Part of a small language model's weights: MLP 768 tanh GELU, vocabulary 4096.
Each number is 200 + 30 x the weight over the matrix's rms, rounded and kept within 0 to 999. Layers, rows and columns count from 0.

# v: layer 11 attention value, 192x192, rms 0.0708, rows 150-163, columns 48-95
# o: layer 11 attention output (transposed), 192x192, rms 0.0739, rows 150-163, columns 48-95
v150,223,202,172,198,131,172,191,189,195,189,212,170,188,136,230,147,198,209,164,221,235,204,215,219,201,177,145,191,181,249,144,173,161,202,213,172,234,236,230,195,125,212,236,239,177,182,140,168
o150,194,200,169,173,219,214,164,206,233,210,139,236,213,223,196,268,164,216,200,162,191,200,227,189,221,208,224,226,205,199,154,218,207,201,163,188,159,205,166,187,250,199,187,186,221,182,205,213
v151,121,247,198,172,161,196,199,161,241,191,203,221,193,187,206,200,232,241,177,240,208,204,204,161,201,150,187,196,208,183,215,177,224,238,203,186,227,194,192,176,157,132,267,191,189,169,219,161
o151,228,203,198,167,205,271,148,261,204,193,164,195,174,193,192,190,186,222,219,205,181,198,234,266,209,232,233,198,186,221,205,173,188,157,176,179,158,197,197,210,188,209,185,195,163,241,204,214
v152,204,177,195,173,222,198,181,200,219,228,179,189,202,212,195,175,217,166,185,173,197,199,204,180,192,201,208,181,222,229,223,208,175,165,237,197,227,104,200,151,151,184,245,195,154,216,115,233
o152,172,184,207,206,222,225,189,223,246,232,231,231,206,215,238,204,203,233,207,181,245,172,197,221,147,233,175,170,208,200,208,155,192,163,190,173,123,167,202,178,194,236,140,137,218,208,167,188
v153,202,211,253,181,184,179,215,196,209,147,221,189,202,199,236,149,202,164,230,211,225,182,204,168,192,203,217,197,187,216,230,187,266,213,282,179,189,208,233,173,268,184,173,213,146,205,187,209
o153,153,228,186,167,220,185,229,212,155,220,206,219,255,229,227,235,186,222,203,177,235,243,272,168,190,190,212,102,240,175,163,173,166,209,182,175,267,222,173,189,201,234,201,178,226,205,218,179
v154,187,215,227,179,142,203,194,228,183,201,199,194,257,218,179,214,188,158,239,231,183,236,192,203,192,217,238,205,173,209,192,193,197,179,230,191,208,219,152,159,164,207,227,199,161,178,253,228
o154,168,175,185,228,197,164,202,181,205,196,179,216,161,236,223,204,152,221,243,242,189,186,197,196,199,183,187,176,239,239,193,247,181,203,194,189,193,190,211,203,178,169,205,207,213,244,160,191
v155,207,234,202,168,163,171,214,224,216,212,186,191,223,240,162,204,241,166,186,219,201,179,180,223,216,210,243,212,213,198,229,190,164,178,188,180,247,249,194,182,258,188,206,191,195,225,131,214
o155,193,194,177,264,207,237,197,165,171,179,179,169,223,157,263,172,177,235,177,194,194,170,185,181,242,202,239,145,231,210,196,225,188,201,205,196,186,160,211,236,196,198,198,211,197,206,182,214
v156,168,197,196,250,216,239,232,164,174,224,191,168,160,239,224,224,157,234,149,246,209,222,249,189,209,187,180,181,191,184,174,216,198,216,174,213,234,184,207,235,187,216,195,204,188,201,223,192
o156,184,223,194,182,236,175,191,210,236,229,255,198,221,206,205,247,241,170,181,184,188,197,177,228,198,225,239,176,221,178,237,206,199,201,201,175,193,190,267,182,218,176,228,210,208,200,199,174
v157,250,245,213,190,198,205,225,189,201,201,163,201,169,189,180,167,205,173,206,206,214,211,213,220,201,235,212,226,221,216,170,204,214,197,198,236,132,201,204,203,222,194,201,206,167,186,232,130
o157,174,190,169,220,172,177,203,179,201,146,181,202,243,232,216,206,225,184,212,215,201,192,232,177,189,135,202,261,178,192,183,221,217,214,204,174,216,188,231,197,191,204,194,189,194,231,186,184
v158,210,227,228,210,173,199,197,217,191,199,214,155,190,204,225,228,229,221,178,204,202,233,200,230,198,179,196,214,233,218,180,221,201,163,176,161,192,206,223,187,166,254,195,219,262,223,117,159
o158,219,190,193,182,162,240,215,177,213,193,213,225,188,218,180,191,190,188,171,185,219,160,195,172,180,184,222,277,243,204,182,220,221,261,186,156,172,199,200,194,191,222,230,204,187,182,236,185
v159,200,195,222,209,196,209,189,187,232,200,138,245,239,168,161,175,184,201,238,185,167,172,193,203,226,158,192,180,188,212,222,228,162,260,161,212,186,227,209,251,155,198,252,206,219,245,189,214
o159,202,175,210,212,161,241,159,181,166,242,229,157,148,227,188,214,193,232,233,191,233,202,173,239,169,239,210,230,251,194,216,154,223,176,193,196,227,158,199,205,244,206,166,242,150,217,206,195
v160,171,196,215,176,193,195,181,227,236,229,193,226,189,191,197,159,164,197,205,165,250,192,236,196,173,217,209,201,199,198,224,182,260,206,194,193,198,152,184,212,172,243,183,188,228,233,244,186
o160,179,210,175,223,207,180,281,188,193,165,209,184,195,241,224,204,234,167,201,219,165,217,162,210,186,217,220,167,212,196,209,185,205,174,213,181,183,238,218,185,213,189,204,197,196,209,157,189
v161,169,216,214,188,234,219,190,228,212,174,195,214,207,154,208,169,128,237,114,158,172,226,199,168,215,223,192,219,235,221,145,207,165,188,170,210,192,102,224,159,207,235,188,222,220,215,217,192
o161,216,212,192,212,233,149,125,208,215,233,238,186,185,191,210,184,230,194,212,181,190,184,172,222,150,224,187,182,204,203,234,215,210,199,150,233,220,253,204,147,177,196,172,173,261,180,245,202
v162,242,191,195,201,191,177,207,201,184,276,197,174,169,223,200,216,171,229,272,191,182,188,137,215,175,201,193,214,235,175,170,181,239,148,222,184,176,234,176,155,197,231,183,191,213,162,217,193
o162,209,165,143,181,190,194,193,209,170,151,188,194,187,152,191,228,188,170,211,230,181,200,193,183,218,206,189,267,200,197,215,230,159,169,196,224,234,242,208,225,207,187,199,193,181,162,177,162
v163,190,215,200,177,154,187,212,221,203,199,175,226,221,200,244,185,184,188,168,189,186,198,226,231,207,226,258,183,184,203,250,179,223,171,257,194,174,200,196,217,203,207,209,217,145,220,222,218
o163,154,167,219,220,173,160,190,230,182,212,204,222,168,230,231,193,209,167,163,201,267,175,241,243,184,193,191,159,177,175,165,191,151,161,171,209,203,176,238,233,219,225,163,169,205,203,236,200